config.yaml
num_hidden_layers: 8
hidden_act: "squared_relu"
norm_eps: 1e-06
rope_theta: 77300.0
rope_fraction: 1.0
bias: "none"
tie_word_embeddings: false
init_std_qkv: 0.043
init_std_up: 0.043
optimizer: "adamw"
learning_rate: 0.00142
beta1: 0.9
beta2: 0.99
batch_tokens: [16384, 32768, 65536]
doc_mask: true
Each number is 128 + 32 x the weight over the matrix's rms, rounded and kept within 0 to 255. Layers, rows and columns count from 0.

# layer 2 MLP up, 1024x256, rms 0.0781, rows 971-997, columns 0-127
[[115 176 126 113  74 136 134 146 167 100 138 105 166  83  90 189 128 137 190  86 131 131 171  86 135 160 215 123 145 117 124 129 121 139 119 174  85 105 147 198  64 157  28  87 119 133  78 145 122 100 145 141 120 125 128 169 120 104 106 126 147 151 147 112 107 126 128 112 153  91 131 130 139 146  83 128 147 104 157 101 163 122 103 117 157 139 116 107 194 161 159  70 111 121 124 130  57 173 136  87  70 187  51  87 146 138  98 149 179 145 118 150 115  94 140 118 129 104 142 100 177  78 160  57 102 143 140  97]
 [121 193 170 135 114 129 117 119 192 186 148 155 153 148 152 109 119 189 159 167 149 131 150 105 160 112 183 108 155 128 100  75 140 165 131 138 125 185 147 158 128 156 108 144 177  99 108 134 102 119 133 164 186 150 102 184 110 146 137 167 109 202 139 152 100 157 136 160 137 135 154 139 147 123 189 109 154 120 109  94 113 158  99 140  97 155  93 140 112 150 193 122 154 126 112 137 112 145 123 135  89 169  98 119 150 122  80 101 108 121 116 138 132 116  90  88 150  97 106 111 125  83  97 108 124  68 157  59]
 [181 112  95  94  45 116 195 142 113 149 112 185 129  98  93 162 135 109  92 104 117 102  83 103 160  73 150 149 116 109 108 113 131 144  94 111 146 115 118  94  89 129 165 133 121  99 143 164 122 134 114 154 163 161 112 136 148 115 166 120 122 119 117 178 111  80 119 161 147 106 122 169 120 112 163  97 140 168 159  77  89 100 143 110 124 114  99  65 136  87 122 116 172 104 125 160 145  98  89  74 144 101 140  99 101  74 112 124 124 137 154 148 129 145 160 138 175  94 101 136 108  89  68 171  97 166  90 117]
 [133 119 107 113  84 113 189 143 140 133 154 142 131 128 107 164  94 134 104 122 142  96  93 125 160 123 154 124 105 157  90 156 163 148 137  62 179 149  75 132 146 123 107 222 147 146 130 128 111 162 105 116 165 130  93 131 123  84 186  49 138 109 131  93 104 127 156  85 138 138  85 102 153  85 131 131 115 128 180  90  84  62  99 116 175 126  92 102  71 101  51  93  97 137 125 155 170 125 168  97 123 179 134 154 163 151 116 166 141 142 175 148 121 149 117 108 154  95  97 172 105 160 109 145 158  66 190 109]
 [157 161 140 169  95 115 164 135 127 188 167 156 118 139 157 132  65 125 113 125 122 183 138 176 147 137 171  83 129  97 147 174 114 137  91  71 224 178 148 111 123 210  59 203  96 101 104 121  96 102 131  56 229 169 151  92 174 152 163 173 160 151  95 174 146 164 160 127 118 156 203 112 124 151 123 104 143 196 134 128 105  94  78  85 183  85 110 123 131 116 170 119 192 159 130 131  73 126 112 134  67 133 124 124 103  54  97 148 179 135 162  84 121 134 130 196  73 119  95 101 109 175 125 158 137  71 173 140]
 [138  95 110 208  83 126 101 179 180 127 168  95 157 130 127 175 165 132  73 172 150 130 109 132  93 118 146  81  99  91 138 106 129 145 112 102 121 103 146 133 114 103 104 148 202  98 148 144 122 165 156 101 155 166 134 139  83 138 168 119 173 184  83  97 120 162 191 142 126  97 126  85 121 219 114 135 130 143 111 148 159  61 169 166 171  97  97  35 145 168  95 162 122 105 204  94 153 110 138 102 133 157 157 117 108 126 159 142 179 226 112 134  63 103 115  61 137 179  99 175 145 140 116 162 107 116  82  85]
 [132 126 127  86 122 170 107 117 165 156 160 146 139 163 111 171 148 154  96  66 119 109 103 127 161 131 100  94 112 150 104 157  98 153 103 137 132 128  93 177 109 123  99 140 126 140  81  82  89 114  91 144 138 123 148  92 122 123 129 134  65 126 125 140 114 126 126 160  96 147 137 114  84  92 144 139 134 124 158 116 173 127 147 130 124 154 108 120 123 159  99 115  73 118  85 101 185  75  89 132 167 151 121 123 101 128 144 123 134 166 137 146 121 174 164 103  95 136  80 125 115 100  79 153 146 170 121 118]
 [133 107 120  97 118 108 197 182 120 115 196 144 142 155 152  93 135 108 161 145 118 161 115 202 101 152 119  85 128 118 128  88  67 138 115  79 104 108 181 137 126 112 135 162 122 165 146 165 106 146 130 108 162 147 131 134 166 193 176 110 112 147 152 193 133 130 111 167 108 114 117 127  56 103 128 105 104 126 151 134  86  92 103  96 123  57 109 144 135 101 138 176 100 119 124 141 114 136 117 162 103 127 157 122 158 150 120  57 116 179  85 101  78 122 144  94 177 107 122  96 137 167 125 106 164 129 117 172]
 [149 148 124 107 122 115 127 127 118 145 128 149 107  66 116 122 129 160 116  81 102  96 130 147 173 140 133 127 111 134 163 153 138 157 114 151 120  96 160 170 109 109 145 117 103 102 112 151 147  91  91 138 153 168  53 160 106 107 200 118  90 134  88 155 119 155 113  86 142 149 133 162 135 193 151 126 176 112 131  99 139 135 129 153 124 141  97 138 172 143 153 125 123 104 147  95  85 101 138 135 101 117 141  75 166  87 112 176 141 170 163 126 143 140 142 136 163  53  78 164 154 105  61 114 148 133 125 118]
 [153 121  67 102  99 126 146 144  89 122 161 160 141  78 109 153 114 101 139 104 122 133 128 153 104 113 158 133 125 114  89 134 168 115  81 120 210 133  88 135  80 150 107 171 124 156 112  89 118 113  82 136 188 172  52 122 146 123 141 125 121 168 109 130 123 143 117  95 119 107 122 171 137 150 182 117 135 173  90 111 101 142 138 131  93 120 122  68 132 166 149 115 157 120 149 147 177 110 144 128  98 116 151 139 147  78 130 186  74 122 112 132 153  99  84 129 153 132  80 154 137 112 123 152 135 146 150 110]
 [163 161 141 159  80 145 101 123 106 119 124 119 163 132  76 115 145 158 182 190 121 159 164 108 101 163 113 132 152 109 124 110 122  89 135 112 135 129 148  89 114 135 112 131 122 130 119 112 134  97 118 107 107 145 104 100 103 101 124 166 164 130 120 116 159 181 186 107  88 157 121  81 141 139 120 174 151  95 116 125 155 159 176 158 128 141 110  55 185 108 112 112 133 122 141  81  76 131  93 121 137 167 113  58 142  26 131 164 131 175 113 131 101 115 173 145 141 139 184 173 133 150 109 157  91 145 102 138]
 [197 167  85 164 115 122 197 154 137 139 140 150 100 157 124 147 169 111 168 142 113 127 119 129 129 135 110 130 114 141 126 126 143  76 161 100 139 114 124 118 119 114 110 143 149  61  91 103 113 110 119 148 130 120  75 163 116 116 204 117 177 199 117 107 126 131 118 111 180 117 134 133 176 145 116 151 118 120 139 103 106 133  96 106 142 145 118 124 147 125 141  71 136 145 136  77 127 170  81 139 109 164  88  65 164 170 123 150 168 189 119 119 150 107 152 124 193 154 119 122 171 164 111 107 128  95 123 131]
 [158 124  82 177 116 111 138 122 163 114 133  92 158 116 111 164 130 119 135 162 164 148 158 112 172 193 108 122 131 146  56  89 118 107 122 135 103 130 105 151 107 145 122 115 122  60 126 151  85  60  96 120 146 135  99 152  15  67 176 119 178 106  40 126 129 115 150  96 135 170 147 180 136 164 126 122 121 151 128 118 152 140 153 111 119 158 106 147 149 126 169 133 166  95 182  72 123 151  68 107 143  85   7 104 121 118 160 148 141 255 168 142 115 148 184 129 157 126 116 128 139 139  96 127  84  95 151 156]
 [161 213 158 105  98 119 150 121 116 171  92 173 138 136 118 125 135 138 142 110 144 111 140 148 103 246 119 158 176 132 164 107 153  98 108 126 169 166 118 202 113 140 149 175 154 119 153 165 106 144 114 147 177  98 104 196 180  77 149 113 174 147 152 172 150 152 133  84 112 122 160 161 105  83 134 133 160 112 174 110 177 136 187 183 168 111 104  88 131 135 141  37  67  90 179 156 118 124 110 148 157 143 110 134 102  71 112  80  97 122 135 132 124 114 131  92 122 133 143 117 153 156 132 156  67  91 126 141]
 [118  95 129  80 142  97 143 175 162 117 113 169  91 113 107 185 133 164 152  97 140 125  96 135 106 159 152 121 135 133 111 124 137 118 101  58 114 129 112 127 125 154 123 124 141 121 155  84  94 137 115  93 144 124 140 204 119  94 169 101 110 160 110 103 106 140 135 115 142 122 160 111 116  97 124 148 160 148 168  91 156 111 106 129 145 105 118 113 146  93 105 130 108 118 114 136 149 151 175 131 157 110  95 156 176 134 189  95  97 129  98 104 104 166 110 107 177  99 105 103 125 121 129 102 148 138 140 129]
 [108 123 110  74 114  77 115 148 177 156 125 125 167 159 134 111 126  97 112 104 128 149 148 104 187 155 118  92 105 114  84 154 132  68 123  66 125 134  95 125  86 156 135 214 147 117 108 120 106 104  70  97 191 101 126  84 132 148 186  88  87 198 130 140 110 123 105 143 124 128  92 144 155 128 117 111 142 133 173 131 134 124 177 105 131 139 129 143 161  69  84  38 164 109 195  86 174 151  59 113 146 145 146 116 119 110 126 162 153 160 106 143 109 102 145 128 105 165  79 124 119  84  84 131 116  96  91 137]
 [193 147  74 121 125 114 124 143 119  79 111 155 126  88 156 144  45 130 158 169  72 157 132 125 140 134 122 110 145 162  86  88 170 171  95 126 163 132 134 112  58 124 143 126 124 109 144 126  77  88  96  98 130 162 112 153 119  78 218  83 114 127  68 138 151 160 135  86 197 128 158  73 152 150  97 137 104 138 206 102  97  60 161 109 119 158  70  96 143  72  74 113 184 166 138 140 182  85  91 148 130 148 140  85 111 106  38 149 163 112 125 193 117  82 137 127 106  60 119 147 151 112 110 121 145 128 161 107]
 [135 129 141 116 115 104 173 123 122 197 133  98  99 152 143 158 109 122 103 195 129 168  63 145  99 108 157  72 126 123 116 124 128  92  48 139 149 124 132 119  78 157 179 174 154  84 143  48 124 133 124  97 162 134 155 182 150 134 136 139 136 163 150 146  94 203 152  95 147 127 119 123  84 119  82 176 117 146 169  57  99 155 170 151  70  93 113  85 118 110 107 108 100 188 138 135 107 182 110 110 152 144  94 137 176 150 157  45 132 139 105 124 106 112 116 102 151 137  99  91 137 150 118  92  67 126 110 165]
 [124 125 102 137  72 111 166 113 142 108 130 102 114 119  51 109 119 210 174 172 154 129 130 133 112 179  75 118  82 125 158 175 123 158 136 104 122 147 142 124 102 147 137 178 140 105  68  47 112  70 107  96 194 219  65 109 109 120 139 169 187 178 129 171 148 152 153  91 134  69 114 142 149 106  94 120 134 135 125 110 147 173 123 136 192 121 150  65 107 103 156 137 155 134 112 136 138  94  93 159 105  97 148 123 119  94 126 172 105 157 112 140 143 152 165  98 166 160 122 120  88 147  82 118  68 161 147 133]
 [128  99 102  95 123 146 180  96 156 163 177 139  96  86 139  96  97 123 109 163 162 131 134 132  97 126 125 119 153 153 114 113  96 133 119 124 106  75 107 178 150 164 103 188  85  79 103 112   0  63 115 129 167  28 110 156  98 215 151 161 115 155 118 197 147 169 190 132 142 116 117  85 100 115 123 101  95  37 161 140 112 146 104 125  83 120 134 157  96 109 171 135 131 137 102  99 167  56 155 147 152  77 173 123 156 167 142 121  83 213 156 165 101  81 165  72 116  93  84 155 128 209  83 132  93 124 104 113]
 [121 105 111 208  79 139 137  91 197 140 126 105 117 134  76 134 104  99 140 120  68 130 166 130 136 105 167  72 147 135 130  96  82 169 101 141 135 193 174 194  45 169 146 121 112 163  89 168  45  89 177 125 146 167 119 166 158  79 171 127 116 164 148 160 102 159 155 140 155 127 152  92 129  97 123 164 113 110 134  19 112 118  91 123 155 106  77 179 109 136 176  67 130 118 146 152 110  82 164  63 200 112 160 117 163 140 209  81 177 147  67 126 123 108 173 127 147 156 198 102 181 107 102 124 130 138  65 118]
 [152 161 135 127 120 107 145  78 155 141 144 170 110 152 100 124 151 158 142 141  95 150 129 169 113 154  74 134 174 163 126 112 135 157  90 103 115 156 177 208 129 177  84 198  94 110 142 123 146 164 115 142 125  95 149 132 143  92 116 151 165 143 134 198 124 107 152 139 139 134 154 133  85  86 118  84 140  96  99 172  82 113  92 127 139 163 130 137 132 115 148 157 155 130 152 159 178 142 134 120 207  77 161 194 132 140 106 106 130 150 149 102  91 135 148  87 122 124 105 101 142  93 113  81 136  94 136  85]
 [144 121  79 107 100 112 120  88 122 158 113 184 111  72 186 216 124 152 118 102  67 106  86 159  75 112 142 165 138 103  97 119  78  45 179 103 145 127 136 107  82 148 153 166 165 130 142 129 127 104 144 115 182 130 120  99 122  42 177  88 133  85 198 117 220 156 117 151  86 185 101  98 129  88  85  89 147  85 140 144 128 140 126 119 142  85 135  58 118  76  85 123 123  97 175 126 130  58 165 100 187 133 150  45 133 166 160 146 182 125 103 118 120  74  82  66 154  94 131 127 114 133 131 148 145  78 107 135]
 [142  87  96 115 127 169 121  99 166 123  88 111  89 134  95 155 106 115 152 168 110 176 138  71  97 157 109  94 102 128 149  76 128 105 113 182 114 126 129 186 124 166 122 171 145 105 122 159 134  96 135 136 151 158 134 136  71 100 142 117 107 166 119 155 122 104 170 183 161  98 179  48 113 127 138 128  81 113 103 147  66 139 130 129 154 127 125 105 145 171 153 131 153 136 111 108 122 127 106 105 177 131 130 116 114  90 160 158 139 168 126 120 140 141 178 128 121  76 118  90 115 144 105 110 125  69  82 113]
 [ 88 120 146 164 108 105 144 182 152 147 146 109 145 154 160 127 121 141 129 134 129 145 171 133 167 118 116 142 177  96 138  91  85 121 170 141 171 130 120 188 130 125  88 113 107  51 168 184  70 154  86 140 118 126  78 176 146 174 152 144 130 126 124 138 119 146 130 167 171 130 132  97 122  61  92 128 147 122 217 128 171  92  96 138 167 140  82 180 157 157 100 167 145 136 102 142  85 122 115 183 136 158  99 148 159 141 134 155 112 142 125 141 165  77 174  52 147 113 121  37 136 162 110  74 159 145 111 121]
 [142  98  50  63 143  90 110 140 155 195 153 144 130 104 122 146 192 109 164 102 139  81 116 140 121 120 133 139 129 192 106  84 146 108 125 142 155 106  88 106 118 162 121 198 109 103 144 106  83 167 128 120 134 186 193 121 109  72 149  88  94  99 136  90 123 169 190  92 103 125 125 133 127  83  81  88 121  98 132 112  97 132  82 111 171 133 110  85 160  87 140  63 113 135 131 108 177 105 121 113 139 170 160 107 149 117 103 131 126 115 169 104  74 194 131 107 120 136  91 150  85 131  76 152 174  79 123 132]
 [123 174 140 170 131 123 141  94 159 120 142  74 118 121 139  87 207 148 178 161 132 111 148  95 125 160 124 129 119  65  74 145  94  82 180  30  89 160 151 173  95 185 151  82 141 112  96  84 136  92 162 115 167 156 102 159 150 108 208  87  95 132 101 116 125 151 127 120  76  51  81 111  46 177  90  72 141 120 135 119 157 147 173 113  79 156  14 163 171  80 115 129 165  20 135 127 157 125  47  62  68 141  91  75  97  91 103 160 143 189  82 121 103 101 110 176 152  99  86 172 154  93 141 133 149 122  99 175]]
# layer 2 MLP down (transposed), 1024x256, rms 0.0708, rows 971-997, columns 0-127
[[ 73 118 143 101 140 173 119 172 147 124 123 156 101 183 154 114 109 118  87 155 134 100 105 179 149 134 100 111 178 171 170 183  55 142 150 187 149  91 124 139  89 124 161  94 160 168 136 189  80 130 103 119 113 140 137 101 157 156  86 122 126 139 146 131 120 106 116 124 143 106  79 116 123  93 125 109 122 130 165  51 118 121 119 101 116 111 133 119 189  89 155 159 112 130 129 145 154 140 186  96 158 200 113 141 105 142 103 119 168 159 146 158 164 122  86 152 149 132 103 149  99 146  42 173 167 116 126  87]
 [112  87  99 120 129 134 111 127 122 116 135  88 121 182 180  96 147 150 127 147 106 111 163 124 135 166  81 193 190  78 134  82 139 159 167  40  80 120 123 149  57 117  94 146 112  88 149 100 171 129 171 119 201 201 148 142 120  88 113  96 133 153 111 126 108 129 176 130  74 107  99  95  77 178 152 108 139 151 142 136 109 135 138 130 137 174 162 179 111 122 104 131 130  77 147 126 121 135 174 116  99 122 133 146 161 178 107 122 131 150 115 173 110 164 106  88 152  71 127 112 135 157 117 146 133 175  75 116]
 [115 132  78  71 136 163  75 205 118 132 174  97 146  93 119 106 161  76 186 140 177 164 156 129 137 176  83 122 134 139  86 129 158 150 167 143  89 112 150 103 143 152 145 191 130  90 132 206 140 134 147 124 175 120 129 162 135 131 149 133 133 102 117 141  96 166 194 206 165 165 117 148 181 127 105 127 118 102 150 140 146 173 165 138 158 177 169 133 128 163 126 152 128 140 104 141 127 158 175 147 170 125 123 153 116 104  57 163 211 165 143 115 111 126  91 116  96 116 147 121 125 142  84 145 145 112  76 114]
 [179 161 176 139 103 156 131 109  61 132  93 205 134 176 134 207  68 118 143 140 208 117 130  86  99 151 177 119 106 118 163 162 129 144  90 118 143 156 109 146 137 132 106 153 120 130 201 127  84 165 141  89 134 104 147 109  86  96 112 130 126 100 150  88 142  82 147 178 131 131 125 109 146 123 186 214 108 166 151 140 160 134 123 114 133 125 150 129  98 146 110 140  92  90 122 177  87  57 147 106 126 142  98 115 123 156 133 116 186  65 103 141 191 184 103 148 138 119 158  99 143 173 145 111 111 125 115 200]
 [ 88 112 115 100 206 132 172 201 176  78 143  81 147 160 163  89  80 151  98 110 145 121 110 154 132 143 102  92 165 188 187 106 161 160  79 144 114 120 158  75 121  77 147 155 153 164 112 103 154 170 201 108 137 135 114 179  92  99  90 141 137  81 168  70 162 157 142  47 107 118 102  68  67 111 179 129 104 134  91 140 196  96 114 166 110 180 115 175 122 138 142 122 139 108 117 120 139 133 159 160  88  83 124 117 103 132 172 115 125 149 115 113 139 161 109 165 110 129 153 130  89 159 123 173  92 111  97 154]
 [135 113  66 159 111 172 102 125 124  78  90 110 156  93 140  85 116  33 214 139 137 179 125 143  78 117 116  56  89 148  95 123 103  98 210 108 118 185 138 127 129  61 100 122 112  83 172 158 157 161  80 101  98 188 171  75 158 126 158 195 119  84 126 146 110 176 136 184 112 110 126 192 145 147  74  83 142 164 114  59 111 117  90 110  68 105 161 133 138  81 185 184 116 167  86 148 145 225 117 133 118  82 162 162  60 180 122  96 181 121 149 186  88 183 115  90 165 139 155 134 194 146 146 112 119 146  99 117]
 [164 105 125 126  70 143 141 113 118 114 123 116 101 143 117 129 106 140 182  58 109 154 111 115 132 138 125  88 155  84 109 134 159 134 116 137 138  89  77  99 144 147 119 132 110  99 119 149 180 124 101 109 166 129 165 118  80  61 153  78 143 106 172  49  84 116 209  57 176 169  78  69 166 128  73 134 115 126 108 160 121 135 134 123 108 124  81 135 185 139 142 164 100 150 118 100 208 138 119 106 139 145  29 121 159 157 155 174  77 115 116 159 135 130 123 100 170 110  66 155 180 159 138 119 100 112  73 132]
 [ 60  93  99 116 170 175 140 255 199  92 171  78 164 119 174 132 162 129 129 140 157 158 109 136 131 137  73 145 137 119 137 117 110 128 184 141 121 114 164  63  97 132 142 118 127  66 166 140  88 116 164 129 109 105 101 131 134 149 146 126 151  90 149 108 113 152 203 155 145  84 148 113 129 112 161 134 152 141 133 138 115 104 128 163 114 152 134 168  93 118 118 124 150 119 124 161 146 120 131 123 150  97 163 112  91 119 115  85  92 110 105 142 159 161 100 120 114 175 174 123 117 146 179 150 114 161 108 112]
 [182 173  94 131 111 108 128 132  79 147  93 169 133 132 195 154 122 155 117  78 160 121 134 103 168 103 111 117  88 136 138 143 182 138  64 189 168  95 168 101 109 130 155 135 162 141 131 167 111 131 110 116 150  61 163  99 145 151  57 126 150 120 138 110  70  96 190 149 120 168  72 141 113 120 146  94 197 134 147 161  93 148 130 119 120 162 148 147 135 134 154 179 113 105  87 128 138 132 183 153 173  73 135 140 144  94 154 168 132  75 178 136 120 124  86  73 103  97 115 169  99 144 162 176  85 133  90 109]
 [114 148 163 102 169 103 127 130 157  88 151  83 145 102 120 111 136  90 137 135 121 169 136 133 185 152 140 183 153 195 146 121 183 147 190 129 128 139 150 125 108 141 152 120 126 183 179  79 101 116 132 153 145 119 139 183 112 165 102 174 123 138 122 127 137 219  91 123 151 117 166 127 146 138 118 149 154 136 118  90 147 136 108 128 143  90 176 114 129 114 129 128 122 143 146 130  98 144 106 172 108 120  57 127  88 138 136  43 145 129 136 102 136 158 116 122  91 186 199 113 124 143 134 136 134 163 130 137]
 [130 102 100 121 131 153 161 132 151 163 125 113 109 138 110  74 131 152  96 102 176 187  97 214 114 149  82  95 133 172  92 125 163 108 158 101 127 151 119  84 153 126 128 121 121  77 144  77 115 199 105 135 126 135 150 131 153 164  74 140  97 100 101 147 178 146  73 154 164 148  86  99 143 102 144  94 157 117 117 112 149 191 136  89 129 158 113 135  83 117 144 105 166 107 105 163 132 111 168 126 140 146 153 148  86 156  87  65 120 130  88 168 153 155 118 110 170 134 142 127 172 155 160 147 118 104 122 124]
 [150  70 143 175 157 162  82 168 120  90 117 129 108 147 120 126 125 111 150 155 130  76 140 110 167 153  58  98 128 146  90 107 120 114 140 102 122 173 133 137 124  70 151 148 134 145 103 104 167 113  81  66 156 119 134 164 135 134 175  98 161 202 104 132 163 149  80 124 172 133 121 121 107 106 132 108 136 183 116 149  85 147 154  85 116 158 162 139 104 138 111 156 106  89 144  95 140 133 122 117  42 190 120 104 155 146 101 158 159 144 127 111 125 133 121 101 143 158 132 179 130 156 125 155 141 159  66  97]
 [167  82 151 177  97 136 113 112 136  97 125 141 116 161 100 139 112 118 125 143 117 113 158 162 148 182 155 156 194 110 150 119 177 186 167 137  96  67 117 122 150 134 185 166 129 138 150 132  87 159 114 116 165 143 125 140 156 152 152 100 117 115 128 110  54 114 119  88 171 125 127 225 124 107 152 120 131 122 124 190  95  91  69 185 120 163 158 128 125 150 203 154  77 122 116  76 175 151 118 101 121 112  93 107 113 108 193  95 168 145 125 145 154 146 124  88 127 121 104 150 116 159  69  90 113  97 156 144]
 [146 142 113 138 114  94 166  99 124 100 142 112 160 104  68 150 148 128 150 109  95 143 183 143 109 108 128 148  74 150 104 158 115 121 132 135 100 118 123 161 140 125 168 141  88 124 116 129 136  61 137 106 144 145 125 132 101 136 206 135  99  63 128 154 172 120 171  86 107 199  92 150 109 212 138 114  62 178 126 125 164 141 183  82 128  94 133 166 110 166 158 177 203 145 110 132 175 138 154 115 151 100  91 104 153 111 170 175  93 118 131 124 162 129 128 169 204 102 122  95 127  95 134 114 145 174  69  63]
 [165 124 126 143  77 170 133 115  47 159 115 171 147 145 116 116 132  97 153 153 153 105 104 115 136 137  94 149 128  91 154 142 156 108 179 118 130 128 118 148 113 159 113 121 109 130 127 124 158 122 139 139  81 121 109  92  94 143 140 100 197 136 128 156 134  95 154 178  79 180  95 108 223 103 114 123 137 126 124 133 157 150 139 102 166 152 151 138 131 144 178 153 137 109 142 112 147  95 107 159  89 135 133 104 115 112  97 147 133 158 124 132 150 129 150 118 138 157 191 139 145 167 132 113 153 128 133 167]
 [184 146 107 141 112 112  73 104  71 147  66 217  91 162 132  92 172 150 118  91 112 201 170  93 108 117  82  89 119  97 140 116  80 104 137 109 123 117 123  84 161 120 129 110 136  70 180 176 154 147 119 160 147 122 159  73 215 137 111  95  97 138 113 136  89  86  95 144 112 146  89 137 221 136 104 129  87 124 145 160 126 112 134 131 156 126 167 103 105 166 152 155  75 123 116 128 125 133  71 109 124 144 181 127 144 123 123 149 128 114 114  91 111 103 134 150 118  78 111 177 107 130 162 127  64 146 104 127]
 [162 139  62 100 160 146 116 124 151 108 160  79 140 136 176 136  71 205  95 161 145 176 158 181 171  75 176 132 124 139 146 205 144 106  95 119 147  86 148 137  97 151 118 139 159 143 185  99 111 187 176  95  89 140 122 129  96  93 124 132 131 122 151  99 117 184 174 163 109 115 148  45 150 157 104 131 154 140 187  91  89 104 121 163 119  93  77  84 102  65  69 156 121 123 115 168 150 117 147 133 122 127  90 129  81 105 117 115 114  64 143 173 150 100 126 137 101  73 141 120 157 189 146 128 114 135  87 159]
 [ 81 117 114 107 167 168 157 198 175 107 138 104  77 138 140 103 140  74  89 138 190 107 160 140 119 132 149 149 129 111 160  99 162 114 137 142 198 110 166 213  92 115 168  98 173  82 113 164 118 147 168 119 152 139  66 131 143 171 122 136 151 103 140 117 161 158 122 102 139  85 139 175 126  98 150 148 133 158 101  85  89 121  86 131 160 154 187 156 123 145  74 171 151 131  86  89 173 113 162 131  96 155 132 110 107 159 159 139 141 159 141  25 132 182 168 120  90 149 132 134 114  92  86 141 100  86 120  44]
 [154 171 139 139 115  93  84 114  69 144 107 228  18 192 105 142 117  96 152  89 108 108 129 143 146 141  49 164 117 184 140 184 157 148 129 164  80   0 128 134 152 134 167 140 122  97 118 144 130 141  98  96 120 109 176 143 152 186 117  78 159  98  85 144 121 127 127 127 101 136  66 144 169 137 122  73  96 122 142 132  95 112 158 149 120  67 146  86  68 109 104  82 101 170 173 106 147 139 123 122 202  96 140 133 133  94  86 128 105 132 140 118 158  98 115 127 122  89 117 145 125 116 182 180 130 118 115 132]
 [121 197 142  80  92 167 147  92 109  98  94 152 106 141  72 154 106 100  36 205 145 122 137 190 101 116 154 139 159 130  95 177  67 140 180 167 166 103  76 172  87 100 172 110 193 139 201  63  98 131 125 108 176 173 169 146 127 149 147 200  46  68  98 105 104 137  91 202 175 127  84 155 116  97 201 151 132 126  60 165 163 132 166 100 122 140 108 187 101  96 191 127 182 134 122 156  96  96 201  97  61 138 186 209 160 177 155  88 115 158 134 122 178 144 103 107  90 108 149  65 159  61 136 100  79 192 180  89]
 [100 144 141  69 111 121 126 129 139  80 121 128 180 101 118 157 132  98 109 111 147 203 111 191 116  78  76  91 137 135 134  99 115 151 172  97 120 185  87  65 131 105  66  92  69 143 108 104 110 118 102 222 128 147 130 185 171  91  76 168  65 126 185 130 194 156 103 173 152 120 186 117 188 108 120 197 129 155  54 125  97 169 106 157 166 194  89 111 175 122 118 157 181 100 114  81 155 114 165 181 152 102  89  86  87 186 145 119 162 103 162 105 160  87 140  66 106 165 159 127 183 183 125 147 155 163 105 159]
 [ 80 113  71  91 130 138 138 166 134 107 141  95  98 142 115 149 116 153 154 114 175 131 151  98 100 171 101  80  64 107  90 101 110 148 125 100  84  84 172 114 146 137 114 117 111 176  79 139 153 109 119 143 119 152 149 128 196 123 140 103 110 102 102 185 102 183 166  98 153 149 122 128 111 154  87 107 149 112 156 132 160  80 176 123 194  68 141 153 132 104  78 144 124 139  28 136 184 124 133 109  96 152  87 163 109 135 124 163 165 176 129 146  74  95 147 132  87 166  99 138 147 138 112 140 130 143 110 108]
 [109  78 147 174 124 129  95 113 162 115 110  90 112 100 106  76 157 158  79  76  66 141  70 175 100  68 190 140  74 169  75  93 160 102 106 110 152  95 153 115 133 130  90 127  85 115 147 155 154 113 128 101  39 138  92 126 124 110  94 134 163 129 125 194 150 101 142 136 175 121 154 143  72 140 118 124 104 112 102  17  56 146 108 105 129  33 119 140 127  93 131 113 100 152 179 146 188 161  86  77 168 105 138 123 120 140 147  83 107 209 135  84 122  83  90 179 132  89 154 138  46 176 124 139 129 174 135  92]
 [154 154 124 124 126 161 114  82  85 193 116 121 117 130 180 111 146 122  65 128 108 114  84 155 129 106 103 143 108 106 114 104 125 134 182 152 107  52 112 132 117  90 165  89 129 142 136 106 123  97 148  91 119 164 115 139 112 227 118 141 121 147 119 147  96 149 129 126 168 154 157 117 106 165  94 124 162 158 101 208 151 153 108 185 143 136 112 104  83 135 134 179 120 107  95 125 126 124  98 126 146 144 116 125 109 131 147 156 149 113 131 137 191 111 104 140 104 117 134 106  90 146 115 138 115 144  87 119]
 [165 130 147 153 108 134 159 123 113 109 108 192 143 101 105 140  96  91 163 123 143 113 119  46 160 177 148 107 165 101 125 150 176 142 126 137 111 165  69 148 125  84  88 135 122 121 136 141 136  80 138 140 105  70 135 135 159 126  70 101 146 103 139 137  83  90 134 143 140 169 146 129 194 144 119  95 144 128 141 150 127 131 144  85 119 111  94 131 170 108 164  74 112 104 147 193  89 150 203 167 165 118 111 122 127  66 117 165 149 116 149 156 117  85 152 118 151 168 104 140 140 148 182 107 161 128 119 150]
 [151 117 163 168 107 122 132 136 108 107 130 189 109  89 141 133  87 136  90 123 142 150 164  73 145 118 149 205 159 136 131 163 152 134 193 149 186 164  62 115 124 117 110 127 158 168 158  94 160 119 127  74  93 111 106 110 121  89 117 122 109 140 177 133  96 130 112 115 164 167 147  85 156 115 138 109  82 112  96 119 162 148 151  88 131 127 108 131  91  97 132 154  99 113 116 155 156 131 152 138 179 108 100 128 104 171 167 116 201  87 139  54 164 115 117 164 142 148 157 131 101 170 124 118 170 158 137 175]
 [144  93 151 117 114 139 133 131 150 109 132 172  85  98 156  75 172 174 111 114 149  41  41 130 185 174 127 154 144 119 130 137  80  84 173 114 115 170  88  43 175 120 135 189 114  72 143  89 126  95 129 117 164  71 171 114 112 108  73  76 158 101 139 147  64 163 173  94 114 127 144  88 109 132  88 153 120  73 142 118  91  68 192 193 142 116 153 186 114 105 180 127 117 101 150 135 132  97  94  99 106 200 125 140 139 143  95  87  56 121 120 140  35 179 111 112 145  68 102  87  76  77 155 107 191 157 157  95]]